{
  "norm_place": "pre",
  "qk_norm": true,
  "tie_embeddings": false,
  "batch_tokens": 32768
}
Each number is 128 + 32 x the weight over its row's rms, rounded and kept within 0 to 255. Layers, rows and columns count from 0. The size above them is the row's rms in percent of the matrix's.

# layer 5 MLP up, 704x256, rms 0.0423, rows 302-310, columns 0-127
size [ 93  97  92 111  97  93  98 101 103]
[[141  90 145 128 120 111 111 121 105 150 110 161 119 108  83  91 107 161 167 136 150 167  98 120 148  97 116 150 110 111 164 129  50 109 100  97  99 117 106  73 148 105 122 133  94  61 168 148  99  39 136  60 102 104 149 147 178 140 107 131 101  75 157 103 106  54 146 152 109 114  80 101 128 155 139  77 120 188 135 146 148  96 179 138 153 163 161 140 210 137  88 139 114 166 161 162 143 159 146 140 155 161 149 141 152 187 116 175 127  77 139  92 151 114 133 122 115 139  96 104 151 174 152  42 137 137 140 129]
 [182 179 117 174 126  92 116 154 142  96 106 107 126 104 127 142 183 185 103 166 142 111  91 117 136 137 129  96  95 134 100 102 139 159 157 127 127  80  93 121 126 108 122 133 125 162 133 126  85 142 139 163 118 139  73 134 128 169  62  65 141 112 110 136 144 149 103  58 123 164 123 157  74 101 114 142  97 123 134 138  97 147 151 174 104 169 100 146 133 116 143  86 159 104  64 110 151 161 133 165 105  79 119  99  91 179  54 104 131 203 100 147 118  90 173 154 108  84 187 171 116 160 161  92 129 112 141 125]
 [139 100 113 184  91 110  98 165  92 131 152 122 100 205 143 142 151 122 117 115  74 121 141 146 153 138 144 148 127  76 168 111 100  92 164 107 137 181 120 108 103 192 156 122  98 157 171 163 150  92 149 142 152  31 119 120 147 145 130 128 134 131 105 126 125 184 184 102 123  83 144 136  73 118 157 155 160  27 122 159 167 189 115 119 147 174 101 131  83 149 150  91 128 117 185  93 149 121 173 197 198 157 199 132 152 120 145 168  81 174 139 154 125 154 130 146  63 103 143  93 119 195 108 151 138 148 135 168]
 [108 138 140  86  88 185 163 220 126 112 140 120 163 161 158 112 137 142 164 135 109 127  71 142  90 132 161 132  97 145 142 147 127 130 183  79 157 156 103 100 152 108  89 121 173 179  96 101 128 127 144 121 156 113  90 131 108  95 175 111 115 168  96 135 128 132  89 161 142 150  77 138 161 107 101 146 181 202 139 150  96 134  44 178 113 112 105  56 126 138  91 128 179 101  61  91 171 154  82 135 139  84 126 119 162 117  79 172 162 128 105 116 100 100  17 127  99 131 143 148 110 100  66 142  95 147 107 148]
 [111 140 100  90 162 139 177 164  92 161 111 164  96 123 125 116 105 136 115 162 120 138 143 180 155 159 115 102 140 194 190 123 138 123 173 143 126 139  78 122 105 128 110 131 222  94 137  84 144 110 151 149 118  88 123 144 138 152 132 136 170 184 116 255 104 164  88 197 118  88 138 125 175 138 111 148 102  78 205  97 157 136 129 100 154 106 128 123 119 125 131 146 183 108 170 120 138  81 106 142 105  64 143  98 127 153 123 126 202 107 100 116 136 172  47  94 170  58 166 147 140  88 151 151 114  89 150  90]
 [149 214 139 117 157 151 178 168 183 127  92 167 101 114 110  89 133 185 145 122  76 124 131 210  97 116 112 118 173 133 155 123 102 120 131 156 167 148 190 174  81 132 121 118 117 130 147 120  45  79 141 115 175 149 120 102 159 101  59 184  90 136 100 130  57 132 105 134 148  98 122 117 160  69 112 116 121  96 118 115 111 114 131  92 144 169 119  99 107 105 114 205 157  73 144 124 143  98 145 108 158  95 110 131 133 126  99 110 178 184 109 121 135 127  83 165 140 159 155 149 108 120 177 125 107 158 144 182]
 [152 162 135 143  90 129  86 128 160 106 138 176 187 122 158 139 200 101 150  99 134 118 110  99 113 104 137  87 110 131 141 207 104 177 169  96  59 105 115 112  81 161 183 131 128  88  57 131 111 144 104 136 171 126  72 135 115 121 100 127 137 103 103 143 125 137 139 146 165 129 142 126 173 117  67 137 165 101 146 122 128 183 154 134 119 120  89 158 135 140 107 107 163 103 108 162 130 136 182 170 179 130 107 138  93 154 127 161  89 161 104  90 143 145 124 146 100 205 131  66 170  97 186 144  93 136 115 148]
 [155 136 105 153 136 110 172  77 172 107 179 145 122  87 114  35 126  64 125 147  26 124  84 173 101 171 118 183 162  98 101  96 143 111 110  93 115 110 197 132 138 130 142 122 172 127 145 161 138 121 152 153 153 126 128 157 154 145 127 104 105 162 137  75  54 110 161 107 133 128 178 110 156  97  88 153 116 173 140 133 117 173 117 146  94 128 165 158 157 118 157 128 100 108 132 164 163  99  84 154 143 128 132 121 136 104 161 110 129  86 151 124  95 152 155 116 123 115 138  89 135 188 194 116 129  66 152 159]
 [130 144 185 140 121  88 115 156 114 106 167 136 192 164 150  73 153 160 130  73 151 167 124 122 162  89 194 143 174 201 107 181 117  84 139 145 167  84 115 167 177  85 139  77 128 167  91 151  92 129 106 135 164 154 121 189  84  95 127 174 171  61  97 127 140 177 135 121 111 170 107 152 128 100 185 123  88 166 118 116 128 129 138 115 156 105 158 124 140 108 133 123 168  85 129  86 135  70 105 182  73  84 161 161 115 105 107 188  99 120 164 153 128 100 135 171 132 120 101 110 199  92 113  91  82 152 162 175]]
# layer 5 MLP down (transposed), 704x256, rms 0.0428, rows 302-309, columns 0-127
size [ 92  99 100 102 100  98 102  98]
[[140 113 115  69  97 169  82 159 129 109 129 145 154  64 115 153 132 119 126 126 143 101 120 140  76 164 112  63 116  92 178 128 122 140 126  86 130  46 136 106 173 117  74 178 172  63 153  95 135 147  95 126 130 163 131 163 186 180 129 174 116 153  88 147 131 106 165 110 146 162 118  82 146 198 117 107 146 102 152 137 125 153 136 123 147 169 194 138 160  98  97 155  76 151 184 122 141 156 228 117  80 132 142 104 171 128 155 208 136  97  65 142 110 100 127 168 186 111 147 116 164 106 127 130 109 115 142 134]
 [107 122 113  95 149 122 134 116 142 110 151 156  87 154 131  43  91 131  99 105 120 152 152 177 127 144 140 160 202 160 130 109  83 127 171 173 166 105 205 175  93 125 128 157 125  56 119 126 127 126 139  48 184 109 122 126 108 133 154 133 153 202 136 130 122 124 146 170 159 102  96  99 138 101 154 128 175 114 139 124 121 156 156 164 147 127 133 115 117  57 146  92 162 117 144 135 118 127 106 185 150 107  62 181 125  84 182 178 172  83  87 147 137 139 161 103 127 123 120  97 154 101  45 130 105 157  91 156]
 [208  85 154 112  80 138 129 114  37 135 124 121  69 143 149 107 117 110 104 121  86 113 156 151  94 160 168 146 147  98 107 109 158  80 178  93 140 155 166  93 115 146 142 132  81 162 156 177 119  94 152 132 147  95 146  69  96 194  98 135 183 129  95 118 136 117 178 123  64 119 170 142 175 156 232 119 135  93 111 100 142 138 127 122 142 183 173  96 144  98 146 133 165 111 101 134 103 109 178 134 154 121 125 143 165 106 149 126 135 122 159 145 189 130 106 129 135 143 121 145 138  64 133 124  76 103 119 134]
 [160  77 140 163 174  60 183  75 108 125 188 101 129  81  87 146 133 144 108  97  66  81 134 157 163 117 130 156 183 158 139 108  97 130 111 113 121 153  88 158 111 147 169  92 117 133 146  91 134 134  81 103  84 213 181 100 145 167 147 152 110  99 115 116 185 114 166  90 132  80  68 122  98  99 181  80 153 142 126 182 179 158 127 166 149 161 142  77  94 190 127 132 132 100 135 136 105 108 118 122  95 140 151 146 155  82 117 189 139 134 134 131 141 128 155 145 112 113 124  73  93 140  98  76 168 154 120  99]
 [117 124 145 138 152 132  93  79 136 143  93 141 155 139  96  63 123 178 139  98  76 111 110  99 121 132 103 106 129 124 131 118 120 130 120 141 211  58 114 146 105 109 151 137 134 159  90 116 106 121  75  59 120 164 146  94 168 131  72 171 144 124 180 152  80 100 145 115 103 111 121  91 113 143 172 128 189 150 138  97 184 180  94 134 125 194 125 163 165 161  96  52 153  79 156 106 160  73  39 103 154  98 128 147 110 122 162 116 185 174 116  79 106 191 104 162 145 116 132 121 114 114 175 152 195 170 164 141]
 [ 85 116 131 125 172 154 186  96 151  78 149 117 165 122 111 186 179 127 150 202  92 152 153 160 119 105 144 103  71 169 145 117 104 146 152 132 116  81 157 128 176  99 160 117 161 136 135 106 104 107  90  97 164 145  77 145 118 106 126 103 125 177  99 101  89 119 126 130 152 156  71 118  73 157 203 179 118  92 120 144  98 176 105 120 168 140 133  41 126  72  92 178 149 129 137 136 118 101 112 141 159 148  99 117 102 105 152 195 117 124 148 123 175 156 113 142 108 116  69 143 125 142 105 172 124  79 169 162]
 [ 97 141 103  90  96  74 132 120 148 177 184 108 167 197  93  87 112 121 142 116 167 131 145 156  87 101 118 160 108 192  95 115 104 143 144 135 136  92 100 181 113 150  84 119 105 112 130  81 116 108 166  85 117 114 171 109 151  80 140 141 126  78 130  86 135 166 122  93 151 124 106 108 120 157 126 148 151 139 159 126  89 164 136  80 200 127 181 148 175 129 152 106 128 102 122  88 137 145 139  63 140 115 123 117 105 169 126 199  55 167  89  93  72 120  63 156 140  75 182 110 151 168 147  80 149 148 108 135]
 [133  71 194 105 127 129 109 134 119 142 167 159  89 143 190 116 136 137 119  95 148 179 169 138 145  61 106 172  91 175 116  89 134 176  95 151 129 110  83 109 120  97  57 156  98  73 150 167 102 143 205 120 113 181 204 139 136 180 144 131 156 118 146 162  95  81 104 170 134 147 131 111 149  85 124 127 150 129 154  94 163 155 172 141  85 111 143 135 146 156 162 156 112  85 122 108  90 100  98  71 105 122 172  98 134 122 137 167 130 129 161  88 179  87 102 140 162 131 148 105 157 172  78 116 134 134 147 126]]
# layer 5 MLP gate, 704x256, rms 0.0434, rows 303-310, columns 0-127
size [ 95 103 114 103 101 102 100 101]
[[121 137  96  38  78  77 109  31 174 101 133 163 130 163 144 138 132  92 110 166  72 193 116 140 152 102  69 134 109  98 133 186 124 122 179 133 106 145 165 136 170 120 119  81 106  64 128 133 126 149 146 118  61 155 144 163 103 148 152 141  94 134 128 127 116 137  93 130 121 166 131 134 157  90 137 135 158 219  87 161 126  42 142 150 157 109 145 143  81 136 134 133  93 169 147 147 130 123 158 115  88 147 156 130 133  54 188 113 121  97 184 160 102 138 160 128 159 161 143 128 123  82 116  73 158 147 122  79]
 [101 106 103 115 101 106 100 104 135 113 107 124 154 160  81 111 121 210  96  90 133 109 148 126 146 116 144 119 135 121 121 126 124 133  50  76 129 110 131 146 106  66 125 160 164 123 145  99 109 101 167 160  83 143 153 146 104  92 156 106 113 180 133 177 144 110  44 178 157 144 114 104 104  98  95 156 172 133 126 179 113 144 145 100  99 168 115 105 148 128 138 150  95 100 123  92 165 105 168 128  84 146 172 119 152 104 126 119 103 192  96 158 112 128  99 121 111 122 111  61 113 117 112 174 157 138 121 154]
 [119  70  66 138 130 144 108 119 132 180  76  94 143 154 191 108 171 108 128 113 174  96 131 166 102 164 208 139 134 188  99 157 103 156 132 114 136 123  81 125 119 114 104 138 135 122 112 108 155  69 133 126 142  88 131 141 130 105 139 132 159 131  89 127 114 164 123 163 156 162 101 157 153  96  67 132 138  91 143 198 151 110 113 106  73 111 156  99 114 127  74 120  86 158  96 106 169 125 125 176 163 130 110 105 114 145 152 178 154 133 172 158 112 153 130 170 139 200 131 178 130 130 186 183 127 145 182 122]
 [156 102 124 136 107  74 102 165 152 175  98 140 183 132 126 137  86 141  54 128 128 129 144 155 123 180 119 160  95 111  88 147 146 110 143  85 112  73 148 132 144  66 127  87 133  66 130  81 176  94 103 135 121 128 154 156  91 153  92 170 161 147 129 118  74 151 187 165 146  94 142 141  96 159 118 113 112 148 156  72 108 133 174 137 187 143 106 134 134 122 176 100 118 126  64 134 106 162 111 114 145 129  90 178 150  60 154 138 160  87 117 123 127  90 119  84 149 160 131 197 137 118 153 100  86 123 173  89]
 [ 39  84 151 162 161 149 124  87 137 126 115 106 145 110  58 140  95 137 177 143 111 113 127 118 135 116 145  92  90 179 203 113  81 116 105 115 181 124 108 110 102 136 157  84 117 136 106 120 145 151 102 133 118 137 149 149  97 150 167 120 186 109  65 104 118  94 146 141 113 149 172 165 139 105 119 159 139 120  88 164 131 153 134  75 192 125 132  81 175 108 159  99 142 143 121 103 143 169 123 117  57 113 162 135  95 117 148 137 163 122 136 124 110 145 182 153 167 150 133 108 148 181 104 110 113 132 164 117]
 [163  64  73 109 166 152 152 188 107 137 146 129 135 126  95 181 135 162 176 115  97 104 200 152  74  58 124 114 159 128 148 135 165  99  97  65 112 131 122 122  78 148  95 110 160  89 134 149 116  70 121  92  65 114 202 147 126 148 116 185 154 125 142 128 120 143 146 186 134 158 127 155 104 131 175 111  52 118 119 173 130  87 154 117 138 149  76 111 176 164  80 145  71  77 118 119 161 153 120 133 137 119 208 103 162 150 143 147 159  85 145 152 127 162  93 182 125 145 146 156  96  94  89  66 137 174 105  82]
 [143 121 111 154 118 128 157 120 137 125 156 152 162 121 176 133 148  85 185 117 177 139 135 115 140 145 129 154 103 102 157 134 112  81 146  86 163  75 125 123 144 139 137 155 110  84 145  71 113 175 110 133 157 144 180  76  72 144 121 132 104 151 151 173 151 141  89 121 112  62 103 195  85  76 128 101 110 147 187  87 148 123  85  72  75 133 151 148 132 127 158 154 110  95  93 127 166  99 155 124 150 158 117 191 159 104 111 113 112 108  82 133 149 125 140 114 133 125 160 126  96 159 173 139  91 135 147  77]
 [100  89 142  53 145 141 123 163 114 113 110  99 102  90 208  89 140 159 178 149  93 173 152 140 112 129 145 164 130  80 121  99 171 126 159 157 151 121 168 152 164 113 106  73  75 117 168 138 188 114 121 109 148 138 134 192  86 111 130  95 109 114 185 139 119 140  99 160 137 169 160 180 142  84 140 162 153 152 144  58  89 188 154 130 109 121 120  81 187 108 123 138 140 156 147 133 143  97 113  82 110 113  77 118 125 124 158 213 139 104 173 172 130 149  71 129 129 150 152 195 178 113 174 121 139 147 120 163]]